{"n_layer": 18, "d_model": 160, "n_head": 5, "n_kv_head": 5, "head_dim": 32, "d_mlp": 640, "vocab_size": 4058, "activation": "gelu", "norm": "layernorm", "norm_place": "pre", "norm_eps": 1e-05, "positions": "rope", "rope_base": 2360.0, "rope_fraction": 0.25, "qk_norm": false, "attn_scale": 0.177, "bias": "all", "tie_embeddings": false, "parallel_block": true, "init": "normal", "init_std_qkv": 0.024, "init_std_o": 0.00401, "init_std_up": 0.024, "init_std_down": 0.00401, "optimizer": "cautious_adamw", "lr": 0.00111, "beta1": 0.9, "beta2": 0.95, "weight_decay": 0.15, "lr_head": 0.00508, "grad_clip": 1.0, "warmup_steps": 407, "schedule": "wsd", "decay_fraction": 0.513, "decay_shape": "linear", "final_lr_fraction": 0.0, "batch_tokens": 16384, "seq_len": 1024, "doc_mask": false, "train_tokens": 148400000, "steps": 9058, "dataset": "wikipedia_en"}
Each number is 128 + 32 x the weight over the matrix's rms, rounded and kept within 0 to 255. Layers, rows and columns count from 0.

# layer 6 MLP down, 160x640, rms 0.0203, rows 11-64, columns 128-255
[[126 126 241 125 129   8 255 127 133 127 125  74 126 127 129 134 126 124 127 124  54  85 129 129 129 128 129 127 131 134 127  92 127 130 129 127 227 130 130 127 131  32 132 255 243  90 133 122 126 146 129 167 127 124 134 130 243 130 133 131 133 125 132 124 131 134  80 126 132 131 124 127 132  76 126 130 132 128 126 126 127 126   5 255 130 130 129 127 131 127  52 127 128 130 131 192 197 127 128 134 125  70 126 129 131 127 129 128 130 138 129 123 132 127 132 132 129 133 123 139 130 129 131 127 126 126 128 132]
 [129 126   0 124 128 149 211 128 130 130 129 191 128 131 129 129 129 130 130 129 123   0 127 129 131 127 127 130 125 129 124  16 126 129 130 124  30 127 122 127 126  26 130 131 216  89 128 137 127  99 120  60 129 129 127 131 173 130 128 123 122 128 131 129 134 131   0 129 130 130 129 132 126 111 130 129 130 124 131 129 126 123  78 255 129 127 135 128 127 128 126 130 126 132 132 206 126 130 133 248 124  55 129 127 129 131 126 123 123 147 128 125 125 126 127 124 129 129 131 105 126 124 127 126 132 127 125 129]
 [135 126 118 128 126  94  49 127 132 130 129 191 129 132 127 128 129 130 130 130 255 153 129 130 127 129 128 129 125 124 130 167 132 128 131 134  85 126 131 125 129 110 131 207 160 255 129 173 130 131 120 114 124 132 126 130  84 128 132 128 131 130 133 133 130 129 172 123 125 123 124 131 130  62 129 129 125 125 130 131 131 127  63 255 125 125 124 129 127 130 113 131 129 123 129  48 115 126 131  71 131  80 129 130 128 130 128 126 129 112 134 127 126 125 126 127 127 124 129 156 131 129 127 127 130 131 132 123]
 [131 131  24 126 129  93 121 130 130 128 130  82 126 129 125 132 125 126 128 127 135  72 127 128 126 132 128 124 124 127 128  75 130 125 130 129 145 129 129 126 130 106 132 200 193 167 131 123 129  93 126  99 126 124 125 129 179 128 128 130 129 126 131 129 127 132 138 127 128 127 123 127 131 104 129 129 127 129 126 128 129 126  66 226 127 127 127 127 126 129 114 125 126 127 130 200 173 126 128 255 130 142 126 127 131 125 130 124 129 232 127 128 127 128 125 129 127 128 126 121 135 127 128 127 129 132 130 127]
 [132 130 255 128 126 112  53 126 130 131 126 172 125 134 129 126 130 125 131 132 135 169 129 133 129 127 127 126 125 127 129 221 124 130 125 128 234 125 122 125 123 191 129  58 183 133 127 134 129 200 126 131 130 130 130 132 100 131 131 122 124 130 127 129 128 129 164 124 127 130 130 132 124 170 131 130 130 122 132 129 123 128 163 167 129 126 130 129 128 125 178 128 130 128 128 255 250 127 131 130 124 177 131 126 123 125 130 128 126 183 127 129 128 122 130 125 126 126 124 115 127 131 122 130 130 129 125 129]
 [128 125 145 126 133 129 199 130 128 126 127   0 125 128 129 127 127 126 123 129 238 179 128 126 127 129 129 125 130 126 129 204 128 131 132 130 159 129 125 129 132 209 128   0  55 102 129 116 127 135 141 131 129 127 126 126 151 127 127 127 129 125 130 126 125 126 130 131 130 131 128 127 132  34 127 128 129 126 126 125 129 130 185 255 133 126 126 125 127 127 133 131 126 129 132  13 134 125 131 153 130 150 126 128 129 131 123 128 131  22 127 128 126 130 122 131 125 129 128 123 129 131 129 127 130 129 131 128]
 [134 127 109 125 126 198  55 129 129 130 128 255 130 132 129 132 133 131 130 130 240  67 129 127 127 127 128 132 125 126 128 157 127 126 132 126 166 123 126 125 126 215 128  73 207 131 126 106 129 100 121  67 125 130 129 125  76 131 129 129 122 129 130 133 130 126  84 129 126 132 129 128 126 141 128 127 124 128 128 131 133 129  69  13 126 126 131 131 127 133  58 125 129 124 131   0 215 128 127 103 129 131 126 130 130 131 123 128 122 125 134 122 122 128 125 126 130 128 127 109 129 128 129 127 132 127 128 130]
 [131 125   0 125 124 220  88 121 128 129 127 136 128 124 130 129 127 128 127 127  77   0 124 126 132 128 127 133 132 130 124   0 127 130 126 128 137 125 129 136 125  18 133 209 224 161 131 135 126  91 131 172 132 133 133 126 201 129 132 125 124 129 127 125 133 132  17 132 127 129 126 131 125 186 125 129 131 126 130 126 125 126 201 255 133 129 128 129 133 125 148 130 126 131 130 218  97 133 132 145 121 152 129 126 129 134 129 129 129 205 128 121 135 126 126 128 122 126 128 141 123 129 131 127 124 127 124 128]
 [127 126 165 126 127 135  61 129 127 125 129 132 128 125 132 127 126 130 123 127  34 179 130 127 127 127 127 131 134 130 128 149 125 131 131 130   6 129 129 125 130 255 127 127 243  45 127 142 126 203 131 189 127 129 131 128 158 124 131 131 134 127 131 127 127 127 134 130 128 133 125 127 128 200 126 128 130 129 127 126 132 130 205  70 127 131 127 128 133 129 174 126 131 128 129  86 245 129 127 142 131 121 122 130 129 131 124 131 125 104 131 125 131 127 134 127 129 128 126 135 129 128 129 124 126 127 131 126]
 [131 127 102 122 129 134   0 128 128 130 127 252 126 128 127 129 124 129 128 129 249 239 123 127 127 128 130 128 129 126 130   0 132 130 128 129 109 127 130 132 126 119 124 255 114 102 126 146 131 151 127 139 129 127 127 128  52 124 129 130 126 128 127 130 127 125  80 130 128 127 124 129 127 125 130 131 126 128 126 127 131 128 201 255 125 123 125 126 130 125  48 126 126 127 127 238  53 130 129 155 131 238 125 130 127 129 129 128 125 181 128 130 127 130 126 125 127 124 129 121 130 127 128 127 133 128 127 124]
 [130 128 142 125 125  96 233 129 130 128 130   0 130 129 133 127 131 125 122 130  95 114 130 128 127 132 130 130 125 132 127 165 133 129 129 129 103 125 126 129 132 162 130   0 182 111 126 107 126 162 140 151 123 127 127 123 191 130 127 128 125 130 130 127 131 125 158 127 124 130 133 123 130 100 129 130 126 127 128 129 132 129  32  79 130 126 126 131 127 130 150 128 128 123 129  44 134 125 131 133 128 100 128 127 131 132 124 130 131  39 130 129 125 124 126 128 126 129 130 152 128 123 125 130 127 131 126 128]
 [125 124   0 127 128 184 194 131 127 123 129 182 128 123 133 129 129 127 123 126 137  62 133 128 130 130 126 127 128 128 130 109 127 128 130 130 169 127 127 129 129 141 128  82  53 137 130 157 124 107 138 193 127 128 131 122 164 131 126 132 132 129 127 126 127 130  72 128 128 132 130 126 131  32 122 124 127 127 122 128 132 133  38 255 127 130 126 123 130 128 165 126 129 129 127 168  20 126 124  70 127  44 124 128 130 130 129 129 129 139 130 128 130 128 130 129 125 129 127 130 131 130 126 129 125 128 131 128]
 [125 126  18 129 129 224 172 123 131 127 131  29 127 127 129 126 128 129 126 130 134 180 131 130 128 129 128 124 125 127 125 234 126 129 126 126 192 127 123 130 125 255 128  45 150 208 129 129 125 140 139 118 127 128 131 128 253 128 124 125 128 124 125 127 128 127 140 126 127 132 128 130 130   0 129 130 131 126 129 130 122 128 140  61 128 129 133 126 127 125 165 128 130 132 124  55 131 128 127 216 127  50 127 126 126 128 127 128 132   0 127 129 126 127 130 124 124 130 130 137 127 130 127 125 129 128 129 125]
 [131 127  18 128 127  46  96 135 130 125 128  21 129 131 132 131 130 126 125 130 158  48 130 126 128 128 128 127 125 128 127 125 124 127 132 126  64 131 126 123 128  25 128 150 157 178 127 145 126 142 132 143 127 126 126 123 105 128 123 131 128 129 126 128 125 125 177 131 126 131 130 126 127 203 131 125 128 128 126 129 132 125 228  79 130 124 129 124 126 132  82 126 133 129 128 172  57 123 129  69 129 130 127 131 130 129 125 129 126 100 125 126 126 129 124 129 127 129 129 138 132 124 129 132 128 130 131 129]
 [130 129 212 123 129 115  39 128 129 128 128  78 124 127 127 127 123 132 130 127  64 255 126 129 123 125 129 128 129 129 132 143 126 130 130 124 113 129 129 126 123 125 131   5  41 154 126 143 132 147 121  99 127 130 132 128  23 125 129 131 129 127 126 127 130 129 114 128 129 129 120 126 126 170 130 135 129 126 128 125 126 127 255 104 124 127 131 129 134 127 141 124 127 128 130  84 181 132 125  64 133 111 125 131 128 127 128 130 124  85 125 121 132 128 132 128 131 127 126 141 129 130 132 125 133 125 128 126]
 [130 131 205 127 128  95 255 127 131 125 129 255 126 131 127 129 130 126 129 129 100 182 124 127 128 131 126 129 128 127 127  18 126 128 129 129   0 128 129 127 127 255 125  79 109  38 127 126 130  88 129  53 131 126 130 127 229 129 130 130 125 131 127 134 129 127 117 126 127 128 123 128 128  14 129 128 125 128 128 127 129 127  45 238 128 128 131 129 131 128 145 126 131 129 130  61 255 129 125   0 128 133 129 129 127 129 127 126 123  19 128 128 126 127 131 129 128 129 128 141 130 126 126 126 131 130 129 127]
 [125 125  86 128 130 158 101 128 128 126 128  85 128 127 131 128 126 128 128 127 166 152 132 132 128 128 126 126 128 127 127 134 120 126 129 126  95 131 124 129 128 146 131 145 255 118 126 167 127 103 129 218 132 129 129 130 185 131 127 127 133 131 123 127 127 129   8 129 127 130 126 129 128  67 129 129 131 124 125 128 128 129 214 185 134 125 126 128 130 126  68 129 128 126 131 166   0 127 124  83 128  63 128 126 126 128 128 129 127 208 122 128 129 124 129 127 124 129 128  94 127 127 130 131 129 132 131 126]
 [129 129 159 124 126  57 109 130 128 122 125   6 127 127 129 128 126 129 123 129 124 128 127 126 128 128 124 124 128 127 129 188 130 129 128 130  62 128 125 126 127 186 125  25 255 138 124 105 129 182 139 244 125 126 132 122  87 126 126 132 128 129 131 126 126 128 255 131 127 132 127 123 129 101 129 128 125 128 126 126 130 128 137  20 131 130 132 130 132 130 222 122 129 132 124 149 142 122 125 167 128 213 126 131 129 124 127 127 128  79 128 124 127 133 129 125 127 127 127 131 133 125 128 130 130 127 127 126]
 [132 132   0 123 128  84 131 124 133 130 130 255 125 133 130 132 126 132 129 131 176  69 126 127 125 127 130 125 125 131 128 202 125 134 129 127 168 127 129 128 129 178 134  34 127 143 131  98 132 144 131  76 127 128 128 129  73 129 130 129 125 128 129 130 130 129  84 129 126 130 124 127 130 151 127 131 129 126 131 127 128 127 187   0 130 129 129 131 129 129   0 132 121 130 130 116 195 134 132 107 127 196 130 128 129 130 134 128 130 112 129 126 129 125 127 130 126 130 129 133 123 131 127 123 132 129 130 127]
 [129 125 100 124 127 182 106 127 129 133 129  71 130 129 128 127 128 126 126 127 201  56 126 130 130 130 132 129 131 127 134 111 127 132 129 129 112 127 128 126 132  37 128 111 173  50 129 151 126 135 130 181 129 129 131 130 189 127 130 125 128 132 129 126 127 125 135 127 128 128 127 128 128 153 125 130 128 122 130 131 130 131 169 115 130 124 123 126 130 126 155 130 122 126 132 191  60 127 128 182 128 127 128 128 128 130 128 133 127 111 131 130 128 127 125 126 125 129 125 124 129 133 126 129 128 128 124 131]
 [130 130 107 130 128 189 116 129 131 131 128 242 127 128 126 121 128 122 127 128 254 241 131 128 129 130 130 129 124 123 130 255 124 124 127 127 178 125 123 125 125 142 128 255  38 174 125 132 125 148 128  58 128 126 129 128  79 126 123 126 129 131 125 127 126 130  72 125 126 130 129 128 128 202 133 130 127 125 129 129 126 129 165 120 124 130 130 128 127 128  86 125 133 128 127 137  97 126 128 112 130  47 129 125 127 128 128 128 127 202 126 129 127 123 127 127 129 127 132 125 130 126 123 134 130 126 126 127]
 [131 125 220 122 127 157 227 127 131 132 127 100 125 133 131 127 130 129 130 128 165 115 128 128 127 131 131 129 126 125 129 180 128 131 130 129 175 126 127 130 127 182 130  85 131  34 127 174 133 196 129  86 130 130 126 129 111 132 127 127 124 134 125 132 125 126 217 125 125 125 130 130 128 230 129 129 128 124 132 129 130 135 167  41 127 130 125 126 128 126 130 132 129 125 128  69 255 132 128 152 125   0 131 126 127 131 124 129 125 186 132 131 123 124 127 128 129 128 133  99 127 127 125 130 133 128 128 127]
 [126 125   0 127 127  74   1 126 134 129 127 193 125 123 128 129 124 130 127 125 143 160 130 133 127 131 129 126 133 129 130 146 126 129 129 128 197 128 127 130 130 206 133 107 127 190 128 156 129   8 136  98 130 130 127 131  71 133 129 131 131 127 123 122 129 134 213 125 126 128 127 127 126 238 127 129 131 128 126 126 125 128 154  37 126 128 128 124 134 124 204 128 131 124 128 128 150 130 124 245 127 135 126 132 125 128 125 135 129 255 126 122 133 128 131 132 128 126 125 164 125 130 128 126 126 130 131 131]
 [129 127 131 126 128  81 255 127 131 125 132 146 126 126 133 129 125 126 122 129 209 189 128 128 126 132 130 123 130 130 126 138 131 130 131 130 255 131 125 127 131  69 127  23 212   0 126 124 126 158 128 157 128 123 129 127  23 126 126 127 127 127 129 129 128 127 126 131 131 127 129 125 131  65 127 128 129 127 127 127 128 129 146  80 130 129 130 126 126 125  66 129 130 127 127 245 228 126 129  61 130  87 127 131 127 128 122 127 128 132 124 127 128 131 127 130 127 130 129 141 129 124 127 126 129 131 128 128]
 [129 128 104 129 130 132 179 130 126 124 130  78 126 128 130 127 129 126 128 129 222 165 128 127 128 131 127 128 125 124 126 169 124 131 131 132 154 128 124 128 128   0 122 105 128  14 122 126 128 162 126 124 129 130 127 129 112 127 129 124 127 132 126 133 125 129   0 128 128 128 128 127 128  55 130 127 128 128 128 130 129 130 135 101 129 125 131 128 125 126 104 128 129 132 130   0 180 125 125  41 129 130 129 126 128 129 128 127 122 165 125 128 125 126 125 127 127 128 127 114 133 125 125 131 132 133 129 129]
 [130 128  75 125 128  24   0 130 128 131 129 134 128 130 129 127 131 128 129 130 174 255 128 127 127 127 134 128 128 128 130 164 127 131 130 127 110 129 125 131 126  99 129 189  71  59 128 109 126  73 129  37 128 127 131 126 172 127 125 126 126 128 129 127 128 130 116 130 128 129 128 127 126 124 126 128 132 127 129 128 130 128  40  40 132 130 127 130 129 128  75 130 128 127 130 173  83 128 131  81 125 255 127 128 130 130 130 130 125 109 129 129 127 127 128 126 125 129 126 143 123 128 129 128 129 127 125 129]
 [128 127 223 125 128 147  91 128 127 126 129  38 128 127 129 127 129 128 126 129  71 243 129 127 127 128 129 125 127 126 129 255 127 127 128 128  37 127 126 127 128 132 129   1 100 195 126 138 126 144 121   0 124 129 123 127 238 129 128 131 131 130 132 130 128 129 145 126 127 131 128 131 127   0 128 128 128 131 126 126 129 129 194 123 127 130 129 127 130 130 113 129 128 128 129  89 133 126 130  38 126  50 127 128 130 132 129 127 128  67 129 130 126 124 130 127 127 130 129 119 127 127 124 126 126 128 128 128]
 [127 124 173 129 127  59 229 128 127 128 133 255 126 127 131 135 125 130 125 128  60  95 129 130 128 130 125 128 127 130 126  65 127 129 129 128   8 127 129 129 129  35 129 156  66  84 130 154 125  72 132  91 129 128 127 130 255 130 130 130 127 129 126 126 129 129 121 130 127 130 128 127 130 111 128 129 126 126 126 127 128 128 161   0 129 125 129 124 131 129 149 129 123 128 128 100  61 128 128 230 127  96 125 131 129 128 127 129 128 181 128 126 129 128 128 129 128 127 127 156 130 130 127 126 126 130 130 127]
 [130 127 255 128 128 118  66 131 128 128 128   0 126 125 127 130 126 129 127 136 104 120 126 125 126 131 132 130 130 125 127 105 132 133 130 131 174 126 129 130 125 117 126   0  85   0 128 148 124  59 126 220 128 126 126 128 183 129 128 125 126 128 129 127 128 127 145 129 130 127 130 128 126 156 127 128 130 130 127 126 129 130  72 241 128 128 128 124 126 127 147 131 129 130 127 169  64 126 132 107 128   0 127 129 128 129 126 128 129   0 129 128 123 128 124 129 128 125 130 132 123 125 126 128 131 130 131 127]
 [132 131 127 128 130 157 109 128 130 130 124 118 122 132 124 125 124 128 132 130  16 180 127 130 127 129 132 125 128 126 129 100 132 128 124 131 137 126 129 127 127  98 129  69  98 163 129 165 128  32 115  68 127 130 129 130 131 131 131 125 129 128 130 130 128 130 126 123 131 126 129 130 131  12 127 129 132 123 130 126 125 128  30 219 124 129 125 127 131 126 204 128 128 127 130   0 107 127 129 207 128 117 130 128 127 126 131 126 127 200 128 126 127 127 128 129 127 126 127 124 126 130 128 127 129 127 127 125]
 [129 130 216 124 124  52   0 128 133 127 124 116 128 125 127 128 126 127 127 131 131 100 129 125 127 133 128 127 131 130 127  69 130 131 130 129 162 126 128 125 130 226 129   0 211  52 129 126 129  98 134  94 128 126 128 129 112 127 128 128 127 126 129 125 129 129 255 129 127 131 128 126 129 150 129 129 129 128 125 125 127 130   0 174 128 127 129 129 130 127 198 126 130 127 127 168 192 125 126 115 129  91 122 130 128 130 123 130 132 136 126 126 127 130 129 126 130 123 131 135 127 127 128 128 130 129 130 131]
 [129 127 137 128 126 142  99 124 129 128 129 127 126 125 128 129 128 124 126 125 159 206 127 125 131 128 129 126 129 125 127 134 129 131 125 127 208 126 128 130 129 228 131  94   0 109 131 161 124 153 133 109 128 128 125 129 109 130 130 125 127 127 129 127 130 131 128 126 125 129 127 129 130 224 126 128 128 125 127 130 126 128 140   0 130 126 127 125 127 126 135 131 124 128 130 174 126 131 130 172 127 213 127 128 130 131 130 128 133 155 128 127 131 126 122 128 123 128 129 134 129 131 125 128 125 129 128 130]
 [130 129  93 126 127   0  31 127 131 132 127 255 125 130 126 130 126 128 126 132   2 180 128 129 126 131 131 125 127 131 125  58 128 128 130 126 128 130 129 127 128 146 131 215 102 123 129 144 129  54 128  64 129 126 127 127 105 129 128 125 128 126 125 127 125 131 109 128 126 129 126 127 125 181 126 130 131 127 124 125 127 124 105   0 129 124 127 128 129 125 109 131 128 125 128   2  74 128 128 226 129 136 125 131 126 130 131 128 130 255 124 128 126 125 127 128 125 127 130 127 125 126 128 128 129 129 131 125]
 [130 130   0 124 128  16   0 131 128 127 128 162 129 129 131 132 129 122 128 130 171 208 129 126 131 132 128 127 131 127 124  91 126 130 128 127  44 125 125 130 129 167 124 255 227 120 131  93 126   0 136 211 132 125 126 128  32 128 127 127 124 129 127 129 124 128  84 129 127 129 131 127 127 143 128 127 131 128 125 128 129 129 138   0 127 128 126 128 128 128 128 126 129 131 123  97   0 127 129 133 127 144 126 126 128 126 131 128 129  99 129 130 129 122 127 127 124 126 129 118 127 125 125 132 126 129 128 129]
 [131 131 185 129 129  28  26 130 132 128 127 189 124 125 125 124 132 124 125 128  46   0 126 128 126 128 133 129 134 121 131 123 131 129 130 135  75 128 133 131 129  55 129 140 255  83 133 119 125 133 122 117 126 128 127 128  83 130 133 126 129 125 133 127 130 129   0 127 134 130 129 133 134   0 126 126 129 128 125 125 129 129 139 142 127 125 123 124 130 127 123 128 126 129 129  75 122 126 127   0 128 115 128 129 132 130 131 127 129 213 136 125 126 132 127 130 129 125 126 152 129 130 130 128 123 126 129 129]
 [133 131 138 127 127  42 226 128 132 126 129  36 128 134 131 130 129 127 130 132 223  90 127 128 128 136 126 129 127 128 129 242 129 126 133 131 122 125 125 124 131 255 127  25  33 254 127 147 127 255 125  51 131 128 124 130 112 130 127 131 130 129 130 135 128 132 150 124 126 128 127 127 132 124 130 126 130 128 129 129 130 124 179  86 126 133 127 131 125 136 133 127 133 127 134 170 227 125 128 146 130 130 130 127 128 130 124 125 128  90 128 128 126 127 124 137 128 127 125 110 131 125 128 129 129 132 133 130]
 [131 127 199 128 129 158 255 131 128 129 126 141 127 128 124 127 129 128 126 126 100   0 128 124 128 131 129 128 127 126 127  96 131 131 129 133   0 127 131 129 128 174 125 102 108 108 128 145 124 171 128 169 125 127 130 127 229 127 131 127 123 127 133 130 129 130  69 131 131 129 129 124 132 198 128 125 128 127 126 126 130 129  27 255 124 128 129 125 131 127  69 127 129 130 129 179 130 121 125 162 129 166 127 130 132 129 129 124 128   0 130 126 128 131 126 125 127 124 128 115 130 127 128 129 125 128 127 125]
 [129 129  98 126 128 145 136 129 128 132 129  80 125 129 127 127 125 127 128 129 165 114 127 128 126 128 133 124 126 125 129 112 127 127 127 126  51 130 130 129 126 173 129 209   7  44 129 115 127  66 130  96 126 125 131 129 236 126 126 124 128 128 125 126 126 130  80 126 128 131 127 127 127  76 131 132 130 124 125 128 128 128  59 162 124 127 125 123 130 126  60 132 128 128 128   0 126 129 127 153 129 105 126 131 126 128 130 130 128 112 127 128 127 125 127 129 126 125 126 153 128 129 127 130 127 127 129 122]
 [131 131 200 127 125 154 200 135 128 126 126 103 124 132 126 127 129 130 129 129 157  82 128 125 128 130 124 127 124 127 124 124 126 127 129 131 179 128 126 126 125  69 127  84   0 255 123 126 131   0 127 134 129 126 130 125  81 132 126 127 128 129 126 129 126 127 164 128 127 130 127 122 127  81 132 127 127 128 128 125 131 128 131 255 124 129 130 129 129 130  38 126 133 126 126  68 246 122 123  76 132  93 128 129 127 126 123 127 124 224 127 123 124 127 127 127 126 125 131 127 133 124 128 131 132 130 129 122]
 [127 124   0 127 124  23 123 126 132 124 129  18 128 128 131 130 126 129 124 126  59  55 128 125 126 130 126 129 127 129 125   0 124 128 128 125 175 128 129 125 127  59 129 255  67 184 128 118 126  60 138  79 128 129 129 127  84 129 126 127 128 130 123 126 129 128  90 127 125 131 123 127 127  82 130 129 131 125 128 129 126 125 228 153 126 129 132 126 133 128 161 128 130 130 126 134  73 128 125 137 126 255 126 130 127 129 125 133 130 116 125 124 128 126 132 128 126 130 129 125 129 130 127 125 131 126 130 128]
 [130 128  84 125 130  52 249 130 125 127 125  66 128 124 127 129 130 128 125 128  95 129 129 122 126 128 127 128 130 129 126  38 129 132 131 129 203 129 127 131 129 131 125 117   0 240 129  80 123 140 135 140 128 127 135 126  41 129 129 128 126 124 129 128 131 129 114 130 129 133 129 124 131 180 122 127 132 130 123 124 129 130 162 143 131 131 130 131 134 128  43 126 125 132 131 101  69 127 123   0 124  76 123 130 131 132 129 125 128 206 130 125 129 128 130 125 125 130 130 141 126 125 129 125 124 126 125 125]
 [136 126 211 121 126 139   0 125 130 134 126   0 129 131 131 125 133 127 129 134 155  25 128 127 126 133 135 131 127 130 130 180 131 129 130 132 225 121 126 127 126 141 127   3 231 106 129 111 127 183 135 181 124 132 130 125 194 127 129 127 124 129 127 130 132 128 175 126 125 128 132 128 129   3 130 129 127 125 132 131 132 130 192 255 129 129 126 130 129 127 153 131 129 125 132 237 194 126 133  94 125  89 130 130 127 137 128 132 131  10 134 122 125 129 124 124 129 125 128 149 126 125 128 131 131 126 125 131]
 [132 125 197 127 126 160 153 127 131 130 130  43 126 131 129 131 129 125 128 135 235   0 130 129 128 133 131 128 127 131 126 249 130 127 131 128  56 125 123 129 129 149 129  73 163 131 128  91 127 190 133 191 130 125 126 127  75 127 126 128 123 128 127 129 127 128  18 127 130 126 133 128 127   9 128 129 128 128 129 129 129 126 182 255 127 126 128 129 123 124 159 131 131 125 128 124 109 126 133 163 128 255 130 128 127 130 127 130 130  62 126 129 128 125 123 129 127 127 128 109 124 125 126 128 127 130 127 129]
 [126 128   0 127 128 199 152 126 124 126 127  46 126 126 130 129 131 130 128 124 204 187 125 123 132 127 127 128 128 126 128 133 126 133 129 132 242 133 130 133 126 152 127 169 135 255 129 110 126   0 130  40 134 130 127 131  48 131 127 125 126 129 125 132 130 131   0 130 129 130 128 127 128 255 127 125 132 129 124 127 129 130  82  48 131 126 128 126 127 129  76 131 128 130 131 190   0 128 125  43 122 133 125 128 131 128 130 125 127 143 128 129 128 122 128 127 124 131 124 110 129 129 128 132 128 128 130 126]
 [130 125 130 122 130 149  69 131 129 125 131 201 126 128 132 132 127 127 123 129 255 194 132 125 128 130 127 126 129 127 127 104 127 133 130 129  64 128 123 127 129 102 128 215 162 141 126 128 128  23 129 255 128 125 124 127 125 128 129 127 124 128 126 128 125 127 155 131 124 124 131 128 128  87 123 128 130 128 129 127 130 132 211 124 130 129 127 130 126 127 200 132 123 130 125  65 108 129 131 112 126  96 129 128 126 130 129 133 127 160 132 125 130 130 130 129 127 126 129 114 127 124 124 130 128 133 126 128]
 [129 130 122 129 125 185 117 132 134 127 127   0 127 132 126 127 127 126 127 128  49 176 129 131 132 133 128 126 128 130 128 107 129 126 130 131 235 128 124 124 129  79 130 236  82  94 127 123 127  37 129 195 125 126 129 127  31 131 127 127 127 128 133 128 127 129 149 127 129 127 128 129 132 255 127 131 129 123 131 128 126 124 195 236 123 130 127 129 130 128 114 122 132 127 129 159   0 122 129 101 128 149 131 128 125 126 128 127 127 156 127 127 127 130 130 129 131 125 128 117 129 127 130 130 128 128 126 129]
 [133 125 223 123 125 105 184 127 130 130 126  51 128 133 130 125 131 129 129 129  19 122 128 126 125 131 131 133 126 126 129  66 127 133 131 130 171 126 128 131 128   0 131  54 115  86 127 113 133 100 128 138 128 131 129 122 216 128 131 127 126 133 127 132 127 127 167 126 127 126 128 131 127 187 125 128 129 125 134 129 133 132   0 108 128 131 125 132 128 123 101 132 129 126 129 171 255 129 129  82 129 107 131 125 129 135 126 129 124 114 132 124 127 126 125 128 126 127 131 118 126 128 129 128 133 126 128 126]
 [128 122  96 126 128 145 178 131 132 127 129 255 127 126 129 132 129 134 126 129 143 111 130 127 128 127 127 128 131 127 131  84 126 131 133 130   0 133 131 129 129 255 130 255 209 157 129 149 125   2 134  94 130 129 128 128  67 131 130 131 132 129 126 126 129 127 149 131 127 133 127 127 128 169 120 123 129 130 123 129 132 129  87  44 127 129 126 125 130 129 199 129 128 128 129   0 134 125 125  92 129 122 126 130 129 133 128 131 129 255 132 125 128 128 128 129 127 128 126 144 128 130 130 127 128 131 132 128]
 [131 125 150 123 127 127 190 132 129 129 127 134 130 129 129 128 131 126 124 132 216  38 130 128 132 130 130 130 124 130 129 241 127 128 132 128  42 127 122 129 128 144 126 188  68 161 126 117 128 135 132  10 127 128 129 124 255 128 126 127 123 130 129 128 124 128  73 127 126 131 131 128 126  43 130 128 127 128 127 131 134 130  37 144 126 130 128 126 128 129 125 125 129 128 126 169  66 125 128  49 126 142 125 128 128 131 125 129 126 133 130 130 125 122 126 126 127 126 130 134 130 125 123 130 130 127 127 127]
 [126 123  86 125 126 181 102 125 128 127 128  76 128 128 131 129 128 129 129 126  84 212 128 128 127 127 127 130 130 129 129 220 126 129 127 126  97 130 126 128 129 212 132  92 172 201 127 157 125  92 130 215 126 131 127 127  18 131 126 129 128 125 127 123 132 130 130 125 130 131 129 131 130  81 127 132 131 123 131 131 129 129  81  61 129 127 127 126 129 128 215 130 130 128 128 141 190 131 128 153 125 201 126 130 130 131 124 130 129  60 128 125 128 128 127 128 126 132 127 137 126 130 129 130 129 128 127 127]
 [128 127 147 126 121 168  70 127 129 128 128 255 130 126 130 128 130 128 127 128  86 131 130 128 133 130 126 126 127 129 129 129 126 127 131 126 196 125 125 126 127 203 130  98 230  75 125 116 127  85 131 173 128 130 125 126 115 129 126 128 129 128 127 128 130 129 223 126 123 128 128 127 126 255 131 128 124 126 126 129 129 131  46 198 131 126 128 127 125 128 193 128 131 124 127 229  43 125 130 120 127  17 125 127 126 128 125 129 127 182 127 126 128 123 126 128 129 127 128 134 132 125 126 128 129 128 133 129]
 [129 129 168 130 124 117 175 129 130 128 128 119 130 129 122 129 128 129 132 133 154 104 130 132 128 131 126 127 121 131 127  40 126 131 130 132 103 126 126 120 126 168 129  51 214  75 127 150 127 100 130 172 124 125 129 131  41 126 129 126 130 127 129 127 128 131  50 119 126 126 126 129 126 207 132 129 126 126 128 133 128 126 255 191 124 125 130 128 127 128 148 126 133 125 126  74  90 124 127 200 127 185 126 130 122 124 125 129 127  55 127 130 126 123 131 125 129 124 128 116 131 128 126 128 132 129 131 125]
 [129 128  58 123 126 178 191 132 130 127 130  94 130 130 129 131 128 130 125 126 211  90 130 130 127 128 128 129 125 130 128  97 128 126 133 128 133 130 128 124 133  33 129  63  85 113 128 104 128 155 127 134 126 124 126 126   6 127 127 130 128 126 130 130 128 128  11 129 126 127 126 123 130  15 125 128 128 127 124 128 132 125 191 105 126 128 128 129 129 132 155 126 130 128 128  29 118 126 129 239 130 226 128 132 128 128 127 129 126 149 128 126 129 127 130 128 130 127 129 148 128 124 128 127 128 132 129 125]
 [135 134  57 129 126  82 158 128 128 128 132 192 130 129 127 128 130 128 130 128 183 104 130 125 123 129 128 130 122 128 127  38 126 129 132 130  92 129 129 128 127 120 130 226 125  89 124 153 128  65 124 229 126 129 129 124  51 126 127 130 126 127 130 131 130 127 124 129 127 128 127 126 129 123 130 129 128 126 127 130 130 129  53 204 131 125 134 127 129 129 177 126 128 125 131 231 101 125 126 210 128 192 128 129 130 129 126 130 122 120 125 122 125 128 128 126 126 130 127 112 129 125 130 128 130 132 128 127]]